config = dict(
    n_layer=13,
    n_kv_head=1,
    norm='rmsnorm',
    init_std_down=0.0,
    lr=0.00622,
    warmup_steps=56,
    doc_mask=True,
)
Each number is 128 + 24 x the weight over its row's rms, rounded and kept within 0 to 255. Layers, rows and columns count from 0. Numbers have three digits each. The size before them is the row's rms in percent of the matrix's.

# layer 7 MLP down (transposed), 832x256, rms 0.0909, rows 250-286, columns 0-127
102:140105172133169140151129113147115144130104164170108117120118157116107162138148129162140104096124156115146137114109106122114133131107151146124175141127096155157108126138108153194168128149113116117155116103121141143112159120109158107089141134160099137121112137143129102102153115126181165139150136092140128122140135122104127147109164092103142190138091142127170120151142092161119162107131
106:111099133158097125085150131096121152122121121128173099151145113133119111153117097133176145126084117112131134124120149140133146135136121104148116138131103120111137121130117127145114143143173144152107138108151135150091123117127137124100121174123113125123130116129115099138148120077093135104095102127157129136153202176106114120153097109147085162134129136126085147124105163149120147149096
103:117166144114128103118107135130126145103161144116103115120165103131108111120102109154125089105126144117109137119071101135187122131112093076122146138139140136135133142144100178098109146101149152147111118131090125095116097118123114128134075118123097114132103146117111111112114136112228121144119139109185139116159164121110084108087131130097141116102146141113104142103104123154097133142128
101:105124175120131100102180138146112132146130127134130129106149124109115122170059125138136156121142112081106112107073114060160119092154151143087152166138086134125163127140127127101125108140137102141111132156115078145125193113167132139115130147130126131059128104140144117097142132109096104115119123107113094137169126132057171112153110110143096110094141114129162138109118115169131129132131
095:126133156104129170139158130128174127114154119085104124114116126118103126113117160137105136141146121118125124162094175139119089179137126101147146110068125103149134134125133152191139130149114103107088121122124130088108147115111143106123175114162101133124154146140148136082126150107165130083102150151115153117153152135166185141158125093141133103104160109148146150132192113092129112100122
082:150153093102136147152097129106129132109133143133130122152133116081138093160131132119150135169145140114162132115142136138094138104089149109094169147158163131112138122086130125167152098120141108112136143143127127149126110148099149134138124131117142155121147148162108161098113122157004132154137156062132129126146130138125127176128183164114173115138169113119104112159132094112089122116150
106:143147164146128118111171166100095136111136135112119121116150112139150092159087147107155171075145078141079157102176115108128132104162165111129120144113153086126152120115144111089107129136087136125103131126115121113110156123138131102114158156124109140172127122115119080130116128105181155149162105145149105167129150112157097141185121141135142125128124127137113156144152153135145114123136
105:173143119169140122114126126097149123140143121114126104131152115129122147088161120109190096139127143086115162122107137115120140136101127129100112139169122120121163121194083163098135121137137149139136139086108129105134136102124139149139138140143113144126134142144139112137118128131180158134124176173101115156119169172137142076104062147120142127135150173134145141128191120144158168139139
095:125138126146143135137171135165153137099085052130118136102089145134106095082079126141128116159144098150120094126143128085091135120083163145131142149145111176087137114125098165099117134108137124123153135108124127137088144130125091125160112133106118163098129149081101130165138107113212116128115174087151157152131167110146140194142130139131114116124130121145141139120153105136142121144122
095:101120143117167154133116086128087118147152140114124118125118138118126118129162120142107159120156091153138110117152111094108113114121189106107144141129096154135149123149120149108105094125087124129114133123157095172134122125182138141154134085127127166153117139096132116121138159107135134107151138093116098125145126084150138083090146130087106137129077095132139094117115120157151129152144
099:145099109149115121122131132135119116146145126137134104128130113118118111101140094149158122082159106147112120124108137116165108122109121126112112095150121115116151130101114074104130118116103148130152085098135160130142113175105107193144114124154131069128113100123115153081108071112172135132113113164127123128142130129120059091129138163129122139109135138105119091172087175160115135133141
103:146143152133137126121120117149160095104125131150099095123137108122120126140108156144128146134122146096149145134123169158140150111127140104098168147133144136181141106155141114154166106102148122105133133178114113136118133142122098130144140161103108113130155140140061161148159098095104147100137133068101135118175151119134135112081106132096139143147092099139101129127138138131110149140187
108:135095150128105118116095148141138119180147122134125144142144133128118142140117128113149103139154142114149149126133125121136111136118091162099146109101135140127105135047124186155132139114136110096111179164133147122090108115110101113103138108096140087121123107102129135145128118121165132145125162129105162117132099214085114102176127128106157125099102091171104097111123127149109091146121
100:137109141130158119067154103105129138189128137112151130160115134110121089130163133082151168140139115138160111132152122133113106152131123112124132122125162114138148081097117134120141118097090134123158157142126136134109112125126135130142148118110123133091114179154136117106109103131127120122146088140134154164130125105084140108089078086191093109114130196166155114125069143146142165106149
105:148099141125150129153107066111153129167135127126127121113125140120134122173128117084124129151135118112105120119131142099071124138157113152149088057105154113129125119126096134153120133158127126111123096114117167160117102128131163139064153121149134118168131144105141101098149147112100122146101129148140173108132125124115164049142132153156102146129106165101168123148120156132113129121124
108:130144128125108127155149147119124113128128091142091112142125129103139092081134109102179125109102089127134100146069108106119171134115164120139163101152126118124120134135130144145135108107148108125119135128194123161132142119126112102075132146165099119141136154110126135164087163138182119138101114127130114152139114125146127165079078120142145118075104139090167133165134189131117150149112
104:154132162120115150104139146138100135100146129111165139123114153140138089070117121085138115097099182135155134160134136075163075141115083107124091137138121140133146121119133110152104099147135082135169144130125168121135133133092153180179111108156110119149119118114119143109127136150071128156163183113078117096134107160122095116109132105116184142094111159084092117126121113159120147114129
107:138122130105090122088154157147090160132111176127147108183154133108089130195149085137144105091134129127176126147142093135100101149127152137105100168140154157120129179115119149134147115120132134096119176147117131119143171090129065139139144122144118121136148115138150146105094067140101163144127151156126111165130118123103170215091102168135111115116114095131132127126152078121137115177136
098:155110144129104128106149125127097149134170138089115133113123115122147103090153121157107126129116113131143173103140172092066152152126146149138105117096177125098112133127126141112093087109112154125112090157122137112120146123105100159115123107106123137161177147115114134119115171161144095139120163127115138133115088099118128200119130117097121070204144109136164169180117123124151100113125
108:143102114122112104107160107140133146139127146098147128083096081129137125124097104190104134139088095177116109104100115089140113138117108122144120097112147098142132112107128091176120138155119160112133138130106134173107143146116071134114116130144105118133120181137171102112131157139141116114115076123192159139135111116159143121099183126165151087135095138130127146194122126111105126108134
095:124095109120147125136110104123143128146162149105139140132114121157152136099150121123127115133154159140143128101098126131122101134139130117165135097106137119103145128134123166110126148102132142092108101107133134095113133149124140105138138122122104103115125118115131138129098151171255150117115128133172140132125114068109097094149132116176148129173112087123115108108130097145131160137144
109:112124099115124112108129125114125106139104094155144139096173112143103127115096092115165167166149157122057159131130137091141111112128161096153122090097175110127126086139160142108166123123101117148127128095133137172134165119151122139144113109080128158119138116108150085126045146089128123172106098133128140140131104111117112136122137146147106129141080144123148148131150147110118145101136
088:111113109129112119182120128137094128101162116147129110144151078122091106137097123172150132122151116125153124133121120119104111102108128132142123128141123126124112113150123156135081100103095127147162138149147117078087155116153158146169156153126131139133174136105112132143132138072030095130104136154131145093128151146126153203118173113130175116161171078158170113136135116101133138119085
103:148143126116125119140098120088141091131169117136114089099124132137132156108117133075131130097155157104131130144135099096123130105136125162134087170129151177117121151117115032136161104159153121125153119119153117091121166129157098131130148128141142172141137130091146136117137122097143120151128135102168113141109160152103160199131135092101105122134111096124141145143095138123131104116156
108:103134124117108112152131090126100149115099113134103160117142128115115168159131109130136066141126123116144158149121094131102151105091139081082092084124125084151108115166098144105137150122070129108105162064118105142113121165145110136124145104095098112083136151107118132136118137124154136096117143078097096093114112161161110139122113128127127145116118098115133096131123105139126136105095
097:134130177156113134142092092145139142130043153114117080122163119140145103120123109133130123139131106123094124123096159127089142121145127152077139126132158168095122116113110140137089095118144135147120105139139102122146125135104115128131130135125146180143153131111157125130153121129136127120130127130159114127111135135142171127129139161129179109062182145123150139095126115142168129148110
102:128177117139172131135141078095155107190107140143123096123122110094131129137113128162100179142135160147069094134149138143142066122141123104110118112170126119105105108080125128131099134115142095158113123128137112139094128115139106116175132132127126112141118103130092119125164139136138131100131117098106127081105104108142129090071154142120103109111121138063100121149128150051167109099093
105:105144187110168174174135128097110124139073118123134123152119089144143117136120148119123145146159174125136144109113132126129148154159148124091125151114123140072122130084097103173116161114113135133144121136139118087145125108130115135165091112077089139152160147150133119115152120137117104145144147123094147123135126067150165121154120147076126116109118147094133100121130092123128121119124
099:108126105147141129117145127167123105192140137151172159121151116079156104105108145154138109151149152149127113146115136125116108184122128138114109069119119110099114107130100087162144131138102133138137109104122116091111161139094117126121089138156130123128113134126119131120129130140019148110124149114156121106108153133114119140129122109170071135150083114078085124139127141144133156113108
091:123119113125125129160148182066146136118135143122168130112099117101100152136156092157076129104141128118121155112127170129084167126161108135145083111140134116132164132138106116114151086119135106160150098113105119120145094178126131107108139088151111119162145113095125099106123115128178155183169101106155125133124106161143085165129112123125146114152097144143112124141129142124146118097118
105:175134115143152158112132146166135109139126164152121095124160118109125116138132139095164121105153117094159144093144139128100096161135102102142114164115142099115154120146102108138140162122103138159148152108104134104097130120144129054112159150132131110144108133160130110120137104113207118137174166159118104114119141146147174130101130117114116158135199110162177161104133086147127132139153
102:172106119148106070136115109115160152129113112110158130088103132139136171113125172128099151122133088118113105156084097111146067134121130175118086116119162116092109183177157153174145122122093114119124151106159124112129097123118158134112186104116154122145126103119125136122141142098153102149136110145146154082113098131151102162126102105144134109099145159108115111143110179115120148164122
100:142125160118131113081187141177151111156105134079112136099092138153163128154091144130127140111136136178113079125115114125138092139124140113151134133135135144147147089122120155154129126159145152158118157122123161077124106154130140172111139099124151134129138132110155089132129114132127125085124088131118133114115103128123060199193084153108109086069089116159139120086147096125115153115152
097:153118178140104091119146107141119112121113175154111113086108086134102161137140194092109147125151125127121113151126108123113133113184111146099103132166127148162185108144096098151165131081115110142124098098162110138121145140106143128124122114103102100116148102110125160114125150123112143138113073101116139126113165116096146122128113156163108135155136132144131133151140108136156184128146
095:141157089152153160130120130151126139132109129134133136145141111132102096094131146145150133125146125094135156172175153181131125127142075093136150157158098104113127123121126131151105127099157163130146126131123161139139120132173169111126122176106170073107126171158134138145082089128146130122105081108092142120123087154126140095119125147105119102128122128159139122140095118151151093142138
098:107142100150148167106129104143155128147131117151126131107117105099144079109085174096144156110185155111113143112178095143132123104084109100118176149096154081116166108109125134137110150116160159122149119121120161125116104127143145123127167115090134116093134133138073076132187146134165135092096100156092114140142139152113088122132096136092156080144124154125107132109133129095160098130131
094:104109104147115105185104085132124156133165110099106165106132135160171124103143106089157135106151127139097112123137141182143133192132149105151088101119105150106137109161130106155152129123123133149163120101151151142150109107111171122112114170141091107118151130118149137139150124137139129101142122163153145128160121139125132109146128125137165167115133126113097102104127160104087122121154
# layer 7 MLP gate, 832x256, rms 0.0991, rows 251-286, columns 0-127
102:085130123071171079100075104138140166138159116158111123168135159088136123147139086136109124102146140124133134121116106122125139136132128080149149120092132177151124149152135143122106130149120150155156126134112112113122093117163118143106072094141095146159109123148148139080102125119141092156121162117138129088144084184105130119109136116133141124099112152140150102151125135120158118078121
100:155111100119102090104106162097163124074147144093117130144145142132136144146076107138143101121149115129130115147140077142145071144145105103121124139166118088094167090128134121122108159133142136165157116146124139077138145123151189116172125100142137178164106132100133093113101114139150143162117095126155119182092136112148117130140138105141133104140148124163136135151091120062160126165124
095:099153085131123131120136110118118157161059099129123129157091134148090216124081148114173147106119129126170131159097163131129114122127124136114130120122098127144190148138131168142145099128135106113127101134114132096095151132117138118112117142124123120155157127139139086118122117132129129117146138120090151144163148108089167107118122108147115154125109139174115130145119154113111115151114
090:126173120106159147093135106134097114133099096125112107118077092090082163107114104130166177125078153109128160143132134123099117135122112109115169139122104150138143151127077103085110100093140156101083153116139136128100149111170142139160086127122130124112138148154119145153173072110126126140167165140162139143079128147119094144088137122130150119139173125109123136099134124144136141130093
096:149102125134142139110090129161145146123111134109117142096102110130118156163138111144183078133072117117156133062129130164118166153161136122128139143131090103123115109107106126117113173122111146078112101109181113107153128134135111129159114171153127122126093158168105094127119154114108126141116152164116120121121177104109065131169102121130144074119182139111135086152171157119148081117112
104:144156125123118117142092132155110154091133115148150107156102145164118158137137149140163136123118132099089144154088135100118099160142087105080121162126143162174122124085114108140112130172170124144165128103114154147134094158130115164092111128130086111163153110105133189124141084145131146155174144084149133124149115123106146126129146164152149085109134128126152113130078132134149139138150
103:116109107096120123120158108101128105099139145126094104113159079095106118143101138158160141133106114117117123145135093118133117137137161169096136121095151112096154143171142137126150133108132137134104110132182093155140149119115121133104108124086085152138177109126113134084098171138121092132122152145112133117137124090114154125104111107139136116129086117131112121117118161129137131131105
102:132130147132151104126133148147136130132136123122132148132149097139087096138107136131152144160145125130079117149133130075145117129128132102166170180099118103090095137143129168139113156111127154141098143079108164078127160142093127150156099113103168201127121136110097135187115116119131153142162146105094145166132115156135132187161116155152160139104132113114110100114185160165139114140076
095:104142114140148153092188180128130149137148155137144139105111133149169109141148141102147151120111134160114163126104064128146144155144118119125141116147139117119170101098148151177083099158141128132111108130125126143136116125158145147096103126137127114136138095121138146123138164128106169129140125089134208115084090130107150122114133153119072159125129114110109150076128096113096124093171
099:088129129130127116135129141141131147128117110114166136136074102141098145198150114162109132153120109136151166107074108115145120108118103156149135122164122081152113178186127134142154116121183135125166173129149145182146120117166136101153142143135136106116131125129122124121106141077110137087149180137090113123159140144147120102136138102134170116130112104170099111086116116144164105103108
099:120140155159134118146082112151110138139143119094094119097149129112097100121064136124147154133070131129159151113141148126135084114102172104133106160108128101140112103135126120104083148128154168108177100132113141146164130155140132138100168099161147118119131124115076109141136143101172118130093168132109171163128124100121147104124088107128136165146131152126146121130123117156160143105107
102:150107120078125149146103143128138115100096118126123094112100092128117152151156088139103136109110135139127144150117142118065134104128089167164098080124150110117132147120113157139127105157111110081143092115132104141130134112132136148096148125101115113154188131132142088159095154154118137154136112154100156098094103134162163124135172167165135126099099088121088134181130096122104118122120
096:150130160097182110105104145076111115145100156085145167122136142155113116105136089106166154102084105118130124126124165125144128124120118140129148131082147145153107118152108098137142122133097108093141122126088102141077167110147153147123112169133130154137118105131079140146113128117113120075185107127126135152067130153149122101169128124092113162097111102110159118137136160093131146134121
098:085139092136139126087153101145118120129126138113144113120124161110105165160153104131087170127107112086129096137138107103129126113136106122081076138127123110140124120118105131120093123173123136101139152133053117121119109130121141103120109120149117134138103158134152123143106148138150113072133104136165141111138092202115131168189157117128122170113154138143140103128125117124096166162092
106:126126147137169122110157128130159152162119130150152159135108134128114096140145111117112119095170208135138125128087096166152119129176112118096089137130169150126155137099096129180137126155057135086100118173139143117136124139126125154156135136101146126108126146116162211147163103182174134122145117112139130195117144136158162130149101105156110123139142162128114115125125120128184130134127
105:104159135114150135142113131110093134109121116144150144157098081123142143146087143112136135107124109094162090137158088128171123089123123119101077127160147084104134149135154119105089117146178081094114076110141100161113147126100154138101168124144139151084146149086121113154132068152126112164135109119134124136088130145138164140127158124115171154136159100068165122122145139129129129134128
107:136140100128084153150123134127142126110134155159133092128195161153127112113136090115130098134141114092108117092110073117136116131139074126110117139099111154091129080109132110119083089145121111121185122121097131134095118125138128072126158119126124119133126116107149145139147119142123104111139117115123134150172133142116106070152120134117131085127120095132164116134126172108156137153137
098:134118167129131133085153142123078141152114119153130097146143088071133155105111114120142108096130117135129075121119156149124126095110120129121116129114072099090137110138163159141108124141148152125129115120166173123113099150121130103144147142151149151113151127142136083124130129145125122182105152129127157136105169123147176142150114071143157186134099150137090137146159106124105090098138
103:122137114137121160090142144135119134111133106142195123138152141158105111122120135141053133125142143095151130135113107135134158104167152137119132170157124167165126154129122118148117144136127129094150123146146132073090152116173118120148150064110142107156132139125100126135163152111177136158102133126140123129113142145136163078080148131143139166082092123127161133123153086123142168140123
099:072109136128131143137130148132180101084109087130120147116145124093069143108154156149137139143127100110095134137153132181126137137117137117126123156144096116106126158121159100105147137158161119130163091125124144102140095115147108097085163100162116131152091105098122102084103169124120160139104135106164106150105123100114130142117077107146139135143145139143137112148176088107134135087126
104:097097094113131107121138132128141142116147132077124157139146150134134163147143168132106104187142118077103148170134138154132105141151156129134133181144089110105101152138172146166138115121194124138124145184145134104120091126131150102127133138131119102170110125102120121096155126124166156125157088145141126080143142128150094118125117096133090109123129129159155116100097139088106120180132
090:122132121116126198109114104122082119144113120089158095144114160140127154175131134166127167131084133120164139139117130155167097112064101143157129143145112148112146103123130107104132124124093141091156080107143165136117118112111158097112103097135130122127107116161153142121135124104169145170097140128151089116128136112098143139129175134122135132140146136140094114071153141102138095164124
097:137116146111134112150111134142137152123107095141132126056105121191135126153137111081126146135163153132092106113173144166175153121132145153094142168143141190113160113166144114112115154131158144170113133114122126123112102142126082133156107115168139131140107142104112116130130076146130141117145146073122124131133107121149169145134088122145114159115086161116184123127111157103108149132157
104:104123136137164124134111111126120131120161124145103139150103190136128127171111090117117153150134138127173101123130120141100112139133146105123134126167148093109131123138109090121126093140117127125111146138142137173055119095113125130069127156158119157150096115143122130140087130127146113103114114113136163116098123075162172134144163127107144067142128103132083131088082113107090125144158
098:093131139136183175143103137098133109139071111140116129147156064102109123127139104127159148130136162153136111166118157103161054138120171080123168132121194168075091125159109123160129118171118118103120128141091138146137113156135166131127141096143143105164132126075106131128169120127124143136111133088124126113118140118117146136139119133120190130138122121148148117140123156107101168142131
102:129145099151121158149116134110084144124121145127173139159141085119132168153200151109146174134129147134156163132110157150130173132115106104153115082111153107141110130198144144145114123129184166151128103130123108127159125131105118135126113098103135137145150170151141125162113112135123104100116122157150132127123190088127162113169182135182099186087121104135104151132102107100148126127137
095:102123119142144087121146112157076135172096122135136101128140092124131120100121165117110159125105128113074128112118156123105125125122118109146114119122108130150149128138124118144142115123136105096131151131079089109146149148173139095135160124116136114195112145142108129089130150160101143114149143153092155112152101109133120138128126157098111137095161160105127156113099083100129083126159
098:166152126082148116113129125112093126153134111159129159102099127109136123124161163144137124101151163127119124095089083153078117131154137108146112069104140124145127097114118139106118086116122132147138109128141130157092102099156170119164104110137094123113128087092061123146116117106088138140133113147111113115138183070114113156161087137142131152124125123126140140119119164080099113132147
101:122092136160126111137130134122134126082117144154159084125115116123118127135156099082166121107155185168142138143134146114072135124123138143145139070126127149086101112171118172160145100129142094132152115088191153112115108124063163110139102124140163120124112114102136126124153136107108133160138101097145122091130100114119124173145093101117095109167125158123096069117118147155131083105143
097:117104144119118081136118116124140139131142107158075107082132115150116169122102158150132104088128098098146141130108183111128124130139164152124143151131134152125159150114130120145094145173106115099108127116154106150140098113079093156208080132080169148129141124128107115090125135150137128104105162115174141115142119089102139099117081151109149132106119161103095135172144128137109061102161
106:130091178144147133114155120147116080142115094116112115110130118137136100136128095111128128122143120186134159156123122157100110153132134118088119102104164136095132157139153134163123099120135130068162159151124160151092103135139108128130138115133131120134096106129102116120094124131187090147132130121092118120100181127102131109144139085115166161111123134142120045153134111107160165139153
086:128107121110133123126135118170080154125162094152100148107077153087121138147135163142130155156117110121130165129138130152161143143106138116131137122153133141125119117127081105052141110090129129115167123131094091136138128125151092107149125124120140132115127054161106154107157136137149172162176143141111110072112118133096176160109148148142123128111159084135136184127102129127158144153150
096:157125147109151097116112168139098130112132145144140135089154107183138084159112146147101152149113106153072134120113130110137066138081090101126133143094128114102113111164134110123142139143109156077112115121108143097087145083113150104131122122117145151142099098133155132131127158117115161128153121122072116143087088125087125144145113101150137154111119116111122133143130123159161138155167
098:127102130062144127131113167124138107127102134124126142167162127098096127094089114145122113113127123100161107142092169122106132118103112154148144109182132109122134147109141159157117100126109147126135090143098109135114107099060150163135128118152159129154151140157090102132139149120162159164167089120137137190101115127187111089165162106131139139156136121166159118183147088135117169134126
102:140125173111109140159160176138124121108123165067085130129167130149138149145094093097102085114177126080132109140172177130129148135144143114152138102111151118110147117105125122104132122130162112125110126140114143105151113099144117169106143161142118158132116141093169178106125126096173106156145135102119131105143158097135116121095112112106142133112119111157136102079153086150151130159148
099:117111122140091125150138154111131109160143118123114139114133160102090134154088113157100123107134152150130142151095117104158120115108142102128160104069113149083118090134150132133161131142149105103131109116098125102111127120072183194117140125116164160128119082147089149143146104120161103127150136151142118142111135137138115080151133126093164099115126154146122118101147099099094123085112
# layer 7 MLP up, 832x256, rms 0.0976, rows 251-286, columns 0-127
105:088141103134138123100104153090131133124098101089179135152138159146099164123119134117133114145141136092129145119095108077144202092168143125110120208169057103082118133141105117148111140128153118133101112188120148156154160167133154118115152152131141143128151115135076155115153128151110126135151117144098143128124120131130137119154104120134172177115140102124147143111118141087113126115111
101:138141148104116180131139113128114115102112142098095112167113144108123153094137142103160107157180124165133135164161163149116159109153115146125166120130133107124138150149147122102118124121136148135073147145150107097153139115089119102136119095117096177120093110112141113151149150176130159136140114102136140120133133100130156111086111128136090093119114117137140144138141130117156163144151
102:104118117136068123144177128136142148167129149175115121115119150131106138088083186142154118106141160144138121131102125144144162125132151133166109086109120191112112101108176140067120121114185143127110134072119143134151146097084141157133157139127149099114139145139098131125123080121152129124145132104161120124148113128080102109131074089121109147100137151169103138136106095117156174144132
094:100150133148109145136115105156108166108132139157105128101119140145108127168197124127147109111172166128075125091092125157139129119117142111121142133116152180083152136121112106122181100139128132145178140120130141124064128126141107138147164150111154107135124145115109133138108112114103159145171157141143131137129157117083066104102116180105150127115167133118137132125109150160120108116122
092:158123104126132124150147116127123171143100153145129125127115138148155166159138058132123127174112089147137091122113124166141134138147109105149074144143109126107144147126140157117098178102144167140108148092117133096151121090137195136101093143152123132134150112159146101127128161138072166122111142112096104085159167106128121100138107135141131114088100110156135152119177119098133108100133
100:137159114108105106160094181148180150108153118118170151140114156150135110161140148120146154128094105129077143115139155120083127121144099152088113148185109116118113136138150105115163141118150144116095125118122121056114149190135093129150121148061108143151147109148142174109117148166116164158140148133107123149112144171136157131150124112164131133133177130143142110123086103133120125109143
095:138120146141075111108130180108131137146115113123149150129129184159086138139138167126136113129110156102089140157117123180084184146118156154124131148120126112111133096115121138103141174125137109114108129092099102114152109135109153149127126140169105097134187134136146150130112142134111156153155101121135123098127134156110109063117121139116132118149148117071084117094154121110087093144162
098:152084118120117121075136158143122148098124107137100135136143148122156120160151102145114145103148123133061127114127104121126125128103103079120120091092087148124136136096141146125136099130096133127185145154117113110126149107104147141120164163136081128099123086163101146137117141141166100144128091103101134119165125101107114144177102144153128133117097145109141104131134089120139130132135
093:102127108152168161153119147119120161159147111135120148103114085162095150141097089150163157141139078080113137138145124155155109133126137133141133168119153136109127136164097122105170119167064138118119141086141140141118133125108123109144160088167160147127135164162139151153084137126149132143114113132082126135140193115135127162133085127137156180125115108099134115120068162154128123112103
096:118144129127107116127139150092125102168134132096113108151166133112092120105127123123140154127125114130179165088096133118077134110085161132116151095128140105141120117111114130093142127144120170145151136115156132138112151128074134121104140107120133137122110062096102137120112079121107153122193117106122145137111150110136128211135160109086083105126129145125113140124092114105158085107161
104:111146115140116149119119097129144133137123120154141111115164111134130156123123138129112132116132167119076098145166110189138088092153131117170152147143157114131117162144112141150159167138127134092106128179186165108081124145114127120112152146143137140143135138142100183113120117177091136171125144120147148164097092186105107136131103118076103143145164137154130152129142144154122125096103
106:105151108133122180135120141137109091105115139125158147128126135112149139120188116195137096132147125115116134112144119151125139091156128149117114168149145110121127132156159106116100153134124093149141105191093152094137142078140116110141113146124120113125144128119110151104129174135138141094096110135127090197150136130158169133132159049139150126103074162142152144122133131100134114080135
098:150098182153124101126139133124122113154151125102176126097144134123093156156165128168125150122070110176101149086127130111117085163115136114143125138111146130084162132108166128131174123089129134086149124157136118130147133074140105133136124116135122138157128111078101139149147136120117100085118136112115064146084142102146144139131093058127091096131094122118117114142112094119146128131158
103:148165136111153134118152102132125203139117150173095126166152101136115113097120163144165135148154115157150131120079088116117135141074122078082124148120091137143097129138080139080143128114122117129137156146150137123126113152109119110159107134118096121113132148115147162114101130134124123132133113104121145207063169154115101116124173138116112164108099110134118113127132176119126144144127
104:126131116141139154117091126155140141096102156143116074117074122133081155130143102132117098062084126103091108162118143120102120130150159127145150125139153092164152113128088116157154106141141093141122091137133153157177136139121112078123141106129098195114107141111118164111066116129111155121098162108137140104145123148133129119081076125119143111157114197134149152089137096119079188169111
102:111159124105113121129106086137129100107137137097122132132137111143079133150152091141116149149124129144200112110154149135134129117152156128156171110085164093128129106138134129151114121136118114154109130088156118129125164090083143133087134078137131099136146121150107163116152140169146124096146090095109130125128186134153097120126115158138110104146118159112128163128103113132159107128147
099:096125116157139145145150141109184157105166113143148099172108109126118162155143115157129128170131136159143157097117141093125131111127089144118174129170116151141065121141163151134132164097149123144138132103111106117092150130143124122145154106138134161105139088085155164136096151148157152120101170110136150103123156063080136132142147117132160144110134142109142137123139135126132128157136
101:145125140139137174167139127169131138074117149157122121139143125128139170163135095177135177107147077129105149161155189155126142113128113111115138147133132110140124097088138133189121133167102113149131212101144115139171096137074118104150125121167122104135130141123130109136122134151144107146128138100143104135140118096113135210118110103141183141143114130078158124151127143142131141132126
103:090145124151137098113095134141163128105077113141123112105151113127124151148100133142125137138142121086108091144134119134142128140136158115100134110142107116158150138105134119140131169126095150120119123138082130114125087111150112145144125103107148116122081134139144148187169147108118155130151151127143091080158111080113153149134154106129118149144122166148136153119109146126084108104100
101:171086104133160134119169089152127183137174171147163143148073125125153129153120100159130159141141153108126125133097140074098118146143118143147126107143154098132106124128154111107111119138102131118102159128132145158105147095139131154107076121102174108128166168145146146144170083160164148120138171189142122133131151122136105155131148122145094129127075152133120146124118159140111103132125
112:105127099137158103122114131125113118147134138101139167094136101147104171128143112156146130149124126104084123100076196106122110118156188132141153177122124131110128123145123154083125092141152134163144117123106139151135150124140150115109113134122131158108135131171121092110100119115083120116121128101145093147153086114158139124108169142096158120126126153139116075129120165106116154108126
098:088138129117107106097107136122148108123135105154139095126136129131124128176134146105123099108179158155087125153121117163135081150139160114108119114133126153096158105147101075141142114123150149142107100107129127148114114095112136131121116108146153094106100116142123129112124119139163155134116160150156098135081132107102181166180081113131085111086096113124117124087153128121130130128170
097:124157115149104133126112137172103112117106159144120149080117140114131117120103158132140115154132170150103146159169134157133105127154119132120103096090146143154163180113110158120130145131128090096111158146141121160100130175137130107113148141146086118107148148133136131134144086158143086133113118127151131104148111105181109137159139123133085081091153086127106089107154107143140126110095
101:105097102075130106124118124096112177127181117126115132125126088096107132172132125156120117117127193157141086108093123139141153105124148107132115134145083117161108116100128102140127155116128120098111135129136142158153113139167149123141191120129085130144142161097086116093111087138095117157132130122103124106114126130125107150120114143135146110130116083112122104157152143138131091150073
094:182155169111138130134139112168110126135131156140144128126121138145141118163132102141087100129117146131085140132150067148154152151120108053151112092111120128121164120109119169137109115156127122147118109092107105096143128141128131142119114151122122139138123166101135156120171150109162094112101127166102119137146104135124109072142155148152186113113137157114107117138129125168130112106138
102:119145161129093099136100135121107141124124100127105164142156117132114113143143120158111106159138146131140131106090143101145100071121077121142157123146151093148091095149133125104130145105086097122145109158088131122114153169114129102105128155090143135128163107098110108088125137154144134095148110091130145061119142141147167064129191158100159138172150107141102131101150083173137116162126
104:162109097166087170189106103108106097159149149138137120171096137136142133091148132110111107137129136130135145082094116117122127125147121162132141126107111119084165095145097161138105181165120120101163123114119129118127135143110086156172108130138124121109132103064110109124149123142101114147200138117143122138160159147165153134153140130118084154132123121109106141150124087135120114139143
097:152122138091169154165156104126120122177146152140132124158094148122103117148137105148121093142147105156123113110198100136111107093148132114127114107165150140129105077127127126127122128116188122129139173097137109123140094133105125164147094123171164127091075147138098121106138134108094096153147111106118128136099132130149108139172150118158101099178089133094143111102136112138145122139115
088:133130124132133177139176121164133121127096129099116076159114127103112119128116108153161152125107137123122118113137132144167112129113150117084152170113162140132134189099133104138149149100140152120083150178130133128093122126127083153141159192131122085128159149123130121134107167092161114137123124140122116127093134116097143109140146120146187164090121128169182093159146058147100153135145
095:102185144117139099066112143177135173140126129123159088137134142124100140126100105106124146115147129135144094118141086137099089208110154149106130120155148105127153143103123159165130123149142100114122122102103078154114158153111167146138109113113096100083161122145110130157118130144127138119123146113129186124139121142149098120122142145159142135134058111150157119129167111119129133111112
101:178116113185120091132123159066131113149098124115117102099117110155090112136145138128131142154166113145126147132144118116152127095162165147168181176135121121114139160162091110162158111092096155142114136119170155113140111157141123168112129112163170104108125129134105068165141134117171121105103107146083111078124147125149180113154142126137109124121119128115085134118159141116115107159093
102:143178114109126126071102105147144158153121133069124121123114101132100112169135122105114128156096171085169117117111097145153103137117134127149108082129125132077137141097136142106139084115100101151151112120082197145100136132173135119141128130169106106164133119128104114161171111146139115138143138110123147102140137145099162104124119115142137112091128171104154142103140112149074126119169
093:160133163122160084121144111148134097103108123149117135147139172175138117122146125146130146169141121107141096095116156130130132134169113074141100116130129108146093140136173128138194125126087161140106131132115160109131117144147101086163129113128139134122139113108159110094157145157141145150123088103130124093132111132132134153126095113156125124125128091106136122174097142104149172129118
099:148138137150107116118157085112123153100079130127150126094163096127128156150085152166115125109135116100172105120154132112099172158142182141126124171138136139126097089120119128146145157110101116147106158153105147106118144124137107110112123112093101095164123155118138098143123154175099121121123127104135114083119129166143140139115142077118182129123118123095127139074135144173141100153108
104:138134141142126108123137120072132099118131139132149126155121136147123105133106139128141095119116121150151125101128145122129159094068134105116155120081136135159110115148116141152115154142153118164069135109135138128128145148086073180101127105095168135156114127143103132129138120116106108113154131139074119121148169103122127137121140128107125163130154074059120124176142159133136135123083
091:092137129139104181086126133105175114133127139118107158124105116116165144171091147155147107116122150101103119169110128110137162122152124152097150074151125125208089138162135146082125117132112143126137088133173092088131137173182103139133167155158139153152157096109077078129093180125128117145100096126115093101142094117145134098125117084135124131109168158120146129091114095191140146139131